Weights of a small transformer language model: LayerNorm before each block, a variant of Muon for these matrices.
Each number is 500 + 50 x the weight over its row's rms, rounded and kept within 0 to 999. Layers, rows and columns count from 0. Numbers have three digits each. The size before them is the row's rms in percent of the matrix's.

# up: layer 9 MLP up, 1152x384, rms 0.225, rows 291-337, columns 64-127
# down: layer 9 MLP down (transposed), 1152x384, rms 0.148, rows 291-336, columns 64-127
up291 100:498479457469421400514479607450458617546507533552579533517449498543457560446522442520458524433486524450528482583539529475602465428447497546539488447452487532434561550516520474561527532594483535
down291 104:560503368598535579475513525567479431516542439484526503457493490624422555427509483526545523482537473536477486587570525563447344433593550441534414567462517452552571533455482557545439527451461538
up292 093:518459601443456414502511490409486544521542429499517552497540479490551446563527514432437539461559530539485593557480524517466456518419467469485445450429493552467418562509532417545515508546460489
down292 092:465498446519394545471531479477544476422441494438435480442553518500524534487455440531493604451450575528452559486560464529585557428514463509482375630497538498409599515445476516519530411463507437
up293 104:551442507536457552528506389541504478472508405517478514534470461439575459564464451474515486518599471418586534410471515479491467530498375436501601483463498513450529520448535526560462505512464567
down293 110:463480545518511471505510525570498500580464380517516540444588499413510556536511491435429435365561465451533419505395376604494558437521483467465447458497465389417537491521509488544520542549505445
up294 103:532532453469436395585522577484516515575529505550565531525479540534505582517615488456465572536478561415489520480424530460543444478494494522526564516537565508457661528517471488408517544455444517
down294 100:565498503504562482521518542483508490618488490516521528525509526452534490497621476534457488506511605495510541532487424488442482491534483505584488479467463411460385540465469399475496478548491539
up295 100:522461468519471552525530425495511534613449475559446337551541616512594496531445513439523576468397401450443512576481468519439496551512532495505447407508534395489570492491595510459474514482468532
down295 103:485507530439559522498460490460497526606461491540437529597545547459478509545490379497583488578487539430564408450438426462575532479352463481497657508510501546467560455494505465467458521529500531
up296 095:424514548445453502574474481503515490523502434462456381504529503618500518581617456469522492517485492500564571479437566492572485443400404418538472537525503465444515464526554461498570550547433425
down296 098:494504492493529435522556471417491431541530470475456554426561508535548534527477484517441559363462432493501464547593492433470465381584474512512450486545483538476539463448366502489528460492494576
up297 105:563609563402440559583498504471526538486497504446571499460529427534450497438403596499475540446575518525518488575458493467489513516516462468591446505425569500494500461537531506444485481370466587
down297 103:493556512580512463565505448601429475498420472486568402423513426541520495447527534484432545554549559425500457511470580545425470519586534495518494495541493512512514431567519476399459497555473496
up298 098:477515531533477502496456497523524562453457374443486391482541519490481458441438573462410494491493443498569533432485542531590536519523544524551508550523449546436527527473515501429537520426504513
down298 105:578471587534446511542503476500510465467517525458509498423568447442380550486459513512525473450532463571475440451545533537526714509503516436462551633479499478507605477461618585438520453484457464
up299 102:479503486427463468472623487425566492512470507414459517558534403445558513527475460487491465460463466569475519556526534344526488442462556525594402428515491486471453438554484524398519474516563548
down299 118:423447552536484499588558541587543485471552571431532579571521438534439399446481522519509528495530592449408488505535500503468512505454554540484445569439538410572526484531474514521600502554514566
up300 098:559582540504539471496516499508535495538502443468415460555495542474438576390517457522457550495521525503481492530564414557531471511475460453555436529472519495499531533520510539604532567471470547
down300 098:470454407555482598557408508550421475581521522543488569428595507442486524517425522578564484461552414488480482443541467546494463439563588490545447507548480521443424448490544527499533503540485469
up301 097:496403427503527463496520537624502505589480406419489413486541516533578512448570573498422563426447495501499475522535566497552465470528469504537518496533453509472590407495514493572461564549529515
down301 097:540400555508525396477543479428571499444565581437475493554489423549480504515488454470479447513458541507426481489540468521540564512549520524382429519513504485472506423443487479497457389526563478
up302 107:472487504358438442377552506562537597455495477454501497508526446389488499457499553493506498409566514466474565465478555516528475459465515498407442424474489544454476482572538531579497480410568455
down302 109:531453580555470461428421541411462515558613465474496601539429437459549512393529515481484523535497474572543472503473424459453460594507428530519408420606548551525610505471491615518517470394458445
up303 099:492524549573475484481519476424503479498547589486522537471418479464514480417529577505552449457466589624471560480517434421534567459511535440535426562569569504495561553577542414540554449560508467
down303 097:503450477602627506482570582515584473452501573509489516463417491520540518527503530490504505470481474477495445537457465513449476683464616511375487626502486458495398543455475555564493421599444531
up304 098:454575538423609528505421541506501514616420511517483573426517483505479493484502452495479513494552524480484499547466572461484492411445360423472533494409477599596492500494509477518509522524446527
down304 096:525404599477493527477458385371549494406499500546505555579540429508479469432456530515506537515421527499477487442403514469511554468502467527480417470514563502521499423528478540433538484442490450
up305 097:552441566558601482439429539508485547473472532494460550508489572532397508452415529492539495570496428507572570462517509481408539499541551401433471506602460487520475462459510541558487419480527611
down305 101:489467414531429463525481540527464530531558508540528575490466489486515466591515509470480437492425500484480559525493571410558514414391474497472481504494585506506508488523569507446555392491417525
up306 095:537504449516486444470467554432558422550464427398538494520540525402555511527481409445511560494545463545504543520416530503434445484525540524509506464493556431529442521579491477490521444558526428
down306 090:533510522508535515492506502488425398520447442495514538513572480413494526500512515542499608477429564493528433448470516519462459471408443579506430552550574361482464538497543495584538501553489485
up307 102:528530505431539468542416513391529469434594415501502471493515519463440433467541444555453564490460526485511434469412565534502446467518502562503526487461527639490610540499530519548462455543477570
down307 099:480567468480465389482601657553476514427563480439582530585440515490483466453488508496463542501476506454528525390486494539493451551535556511532538425555523503544513510459597419513524497511427409
up308 102:519523477488503528478397546561468525544499491556437575444453483484469511466427468517425537452459517420541520478571651523379368474408433483491530394422568504424447553560497526508500409465521415
down308 100:477397581566431490454457504402449440527532466534392515474466594427463462483597575598480495457568507595496560500529543495564531569471552548477580500440456517479476426466537489485524592493537513
up309 094:582492398489495417499468513484511560515550566355529426482451471477528438439451513447496483556545433515506529548402511445532544430493498476511431536491437482472458548489528469449472361455458488
down309 094:485457461453478476514452474555491512442492519493445548411549426538553486460514489552428619465514456486500470371474544519479485541552501454496483575494527528594458439530462488472460489512497531
up310 089:569576509569471470378563468628459520553559490546468488580574435530533460485521437495543489502515380520517435442448562570429534519586535506585577545475467458551559494512584441456440373531497487
down310 086:523490426525471578447484496522499539470446470562416553521559597546539509486556536457512508561499496522473493436538430453522658572425494397465447471505423547505519535489567443485539518423487518
up311 093:585458435437582522454463410501444425580525506421539442406470491398493493463510533511570525566578353394500548501550556407517546511492411444522554414511488495531432553594466548547590498569481443
down311 091:473429445490438473475460469515439547509404439448531487631462467523482529532475509498498461522497619535455481513527424506438532509530614545538497483567582565505554480505538564495526464398548454
up312 100:487464513476536512491535530527531572595517469488404446488542519553435491472517547504497509557538474524535439486559568531490556475472540568504496527453353519490546442554478565509509562426579407
down312 096:501524554484510444465523506504541540459427479627554415495462443458554515501535557420422525524530507497496565448552483471520521544526503500470399546439498553592515489536445537531498509534521476
up313 103:479488463412468484569529503486515472498468510505491520496475528538516492451414520594466516440503576541487530457471482485520499514557471492618441497567587500481478432545454467473525579450502519
down313 101:570502612561591429426527578486439464517504510572509501483491501580458477488466493614561474519376492467508516560439505554554539424440496553432446438455592525523586564523509485516477521466485565
up314 100:539442494523475521505386507494484485557583557455502501502464558479491573620491475451473631579482461471575494547473488529494522566528496439380469511447523498474493471475445424548515526474421510
down314 097:543476534484537519480606360473542542383466442502440573476629499464561507599489525516518444490507492476488496627494473399543446498443541457429529609516448410512604550510411480485495583474529522
up315 098:552406600536503504413571522444448471536449513439530538501527505459506396524339556535432538467491508551460548420484502462413530516505519513547458562520561488470479479395473586472576529468480516
down315 092:552474506479427484505603445462473452462497450468499540564601504572543499478540546561518541436397523425449478599491447486457615490517467534570465489528524522533451541538454502571552506493471492
up316 090:563555551563493447504516503519493552469551492479405515470626494606574482515439502591575478555553445528523443532504650524496443442516527516527479518437449586503547432524374573519468554609521444
down316 083:527447628534481492468454495522542468513526578477494450474452473449469546447591486530538416592483318548544520483515459420392430548419432564510514507511490477495501579442319431538461505480426524
up317 105:517451564471420455539492493502497479527482496510520485555513506573535560425553455402435478568532521459385468488511472636476469610462619463520534491518529471582521523395575549494443508499504448
down317 098:491489450556516516457565514547461516514496491550594499454496486516478516478510443494462500574512506413501441488415483620496451497569498459444548544535562472475535567488506581539477497445560449
up318 108:509519466518458588500490466433522611534513571451498486407489449456610488392550563562467563422527460484437459521577502456564423581522605453548479526488626471508579547553499547578451557409509494
down318 103:420453451468497480578526532544483522505462519447485521517502375456522481528473534425540476525608428522414553478547586369457496495427481428494523436524525431414475540534459478583489501429486530
up319 102:475463525527476425500504615453483488605508623467535458477567497632588520531554389599464525472525480512505458473466519497560479447472459534382611493476472441491515573555535547470549517494545489
down319 104:568580552497463457541536616543443533507440558494465465501475556490480574498438467436540530455472497676510484490522419515535484423361425449541474481493555494497420494489542568505423526516414431
up320 098:449433475550501602437505444497444558535509589462462511401454476505548489561447456534485502456547437407420384472583446484504514484485501475576487458521503476435432464577563455451541561488480482
down320 102:511533506552498473489415501570519443568517554456535527471501513571502382564471487494481553592520518470562547493521455388520506499509543524535537504524547468626556531559558637484446398445588474
up321 103:575603459457512480471463461388576431506520451491565482520433522478536524421449507452538584527556480529446492487561508502521543556491502436454477499624492530526440449549518524429451585549560534
down321 097:477528542586389558575555523575509549478469561555464488534500531511440553501458509578458461463563508573480578454504508519397478507509413494531547516542524533450572508413627540551553509520444511
up322 101:446559586468543495565470484507487506355522507402457479520490555496492545640509521413434485467562502483508547435434493548555532475522517501500536476389443548494494438489481467455482556452512502
down322 111:384486481499551483535464460526526498414466467436496473591536443456498477540469494501529468528558479448493464513434501556450490524532517436523431468509480460507353413430502389531512472460588508
up323 095:466522544486550474538512465428506447567375456533505437507522552528454515536563512536539517503550438418493481427459511511516519561429579394541475525527467531472481520523498452593535479484484450
down323 101:566470460478468532526484560475520440534535501497525507459585570564567515486458511598495539513556569510451398531552483562506574464480574403527535556478477571502619554487526471430461539471495551
up324 094:538464470441502493538543453541555495582491495555537505402526556426428519462492441389535487538475416548530516427426514507550550454578489443460448533449531613521476495466529536573575480495549470
down324 096:558556356492533522558414565565428452463476618506580494566433529446464501480498564534620448417526515432453461491580517484496468475442557465454543528484459524526525502491486450476460493546421525
up325 093:513407543482584447455644566545443515512433531464525527480486462444570423590520566438499466530465409497502497609488521457494571552542496489502452560542535538516479407511414441495463484521525576
down325 088:513552440518442546461507496502542505500493516476422549479508521487464592484405535509398480473479542486442532417468595527478440453388431400538574483488496447531607443461428518516442502501468485
up326 098:544479499460480469524450463497498541533559493463463476542460410530434417460574484531523525530547501445514535516472509477549541555486472499438516523442472481504501505495445395504446501487543526
down326 097:524573464478503510508489511540489457547496565529529504468469519499563459481448534493545524527441472538464490514553439558484467532423506457530447441568508593424475562485393412482445539493452491
up327 101:529473544551459488452500517484472525526519486535502457594487538510465476500495455500503593503486557479544542510517484501516523422564562515398536495410624434520469565443462556529557541550463444
down327 095:425443545615588497510541552467510448529394552424522502512485536517581472475485560503494460353536448585525519441546520505457476479565376540518457544438517513380578516412497473497584553469420500
up328 096:608443568422450500532483539506510488517480576431502442482450513447494449520471407516511548603537543468436527514525538461477460471568502482453538483534585481531432427457497473546520532501532492
down328 098:535493515519491453465486498420485546473488528466545572516510497482440523630476518545608578510412555524532472502451474496439576419482506488476455496552519478508562541468389419511542466556513521
up329 101:518503562491580495613463567590564455482458548441572540472504493449469472565521501444514535606477496522479490462423524514562441448621520496405482537508542510503503537415434555566409525518518528
down329 108:442423526449414454488551427516582421574483592484544541451505484382554495530508427546682467445439415543499514517448466534442451608454440590467462582469502567532477468508559440494430507583486468
up330 099:484575467373498610562504488494487540506507484515542519565608466462409507488531552429481407481577473581445545527554504542552541499666482463509507442438536553511555459485468559488485528481509524
down330 097:461527509532448470586574513520462461546557447483492481528491574525494420553497526418449568390420499455476609456413547560467511468540456479523484475566562432577497434548499508508509400608492431
up331 096:542479512534466519497539485519504545555547557441481538547517483479542535528466527500443602470522549529381471461465531503390519531497488549513511370513441525482444499536524582596525554498485461
down331 089:518528510501390475483550532595524539511451526620467478437560529519519540390472680464454543486535530534541435470522504534540493515442518470467453653511484506537451437404495482446452438425419558
up332 100:484509523519460497516530476494408519519529458444504578519466532557498486438553548465472527518580455472454568612499478538469501538437449450546578423500496502499504394485527461499521456532600675
down332 101:454453501506500452497494550492503510557415552502449486500503529457417482474481473564541607619566535489490465491612523538446412479495513567536494529573521481465496407503474478525509417432551408
up333 106:513528401503391470517446368497454431586475524558409460520440514565578442519385558446481519434430473520457471470394589424456505484522548451472472533518530517541465471533418416475559521485504579
down333 105:620430484490563489470485468531469454547527470482409498461502443523474488482437525466558477454594494465539498425514544512440521502528459537445506541519525458456538539516421563445566529521471532
up334 099:386451577522448531466504533497558414541557578406510494507543468517473580476541516492492542496531529633575530535506444471451532477506512491513396473547497441509589480537551508462556508331462470
down334 097:465424577427458551473545513444513531503433446511534428485381535495496442516477454517416474501609525501524495501509551432495492423453528504466521515568547465575553459517517527458413481560538506
up335 109:405541587481448540502531475526495519471543477566519513506498495557535558495477554520492423491475405604498546546472531604471456582525469529592503415496598398548472596602601544505468557510496473
down335 108:467414538502557561560426500448506577500515378535470503557580421543454483401518516551503519527527509597571512516458542474541393579521577452549464358550546467521525430580563513487510453465433405
up336 101:461575541432536533547446526378581523530618573430566423528418503372493537565472486517477433557522520491510453461507481421421494493445498540464551509339488473539473496460466497459545410475470472
down336 097:569514487543458450496549492494514592514411545527564557474397421537488486454387472506410446503475500530634522558506467430556545489541517543522445486517519438400645447435460534499416507527517514
up337 100:499429538450429470579499513418488484571408564468512559459519495497519438491484461461566493456521512539505481483473585477502464496461488571522477383446514574522475474529411623476489534528406626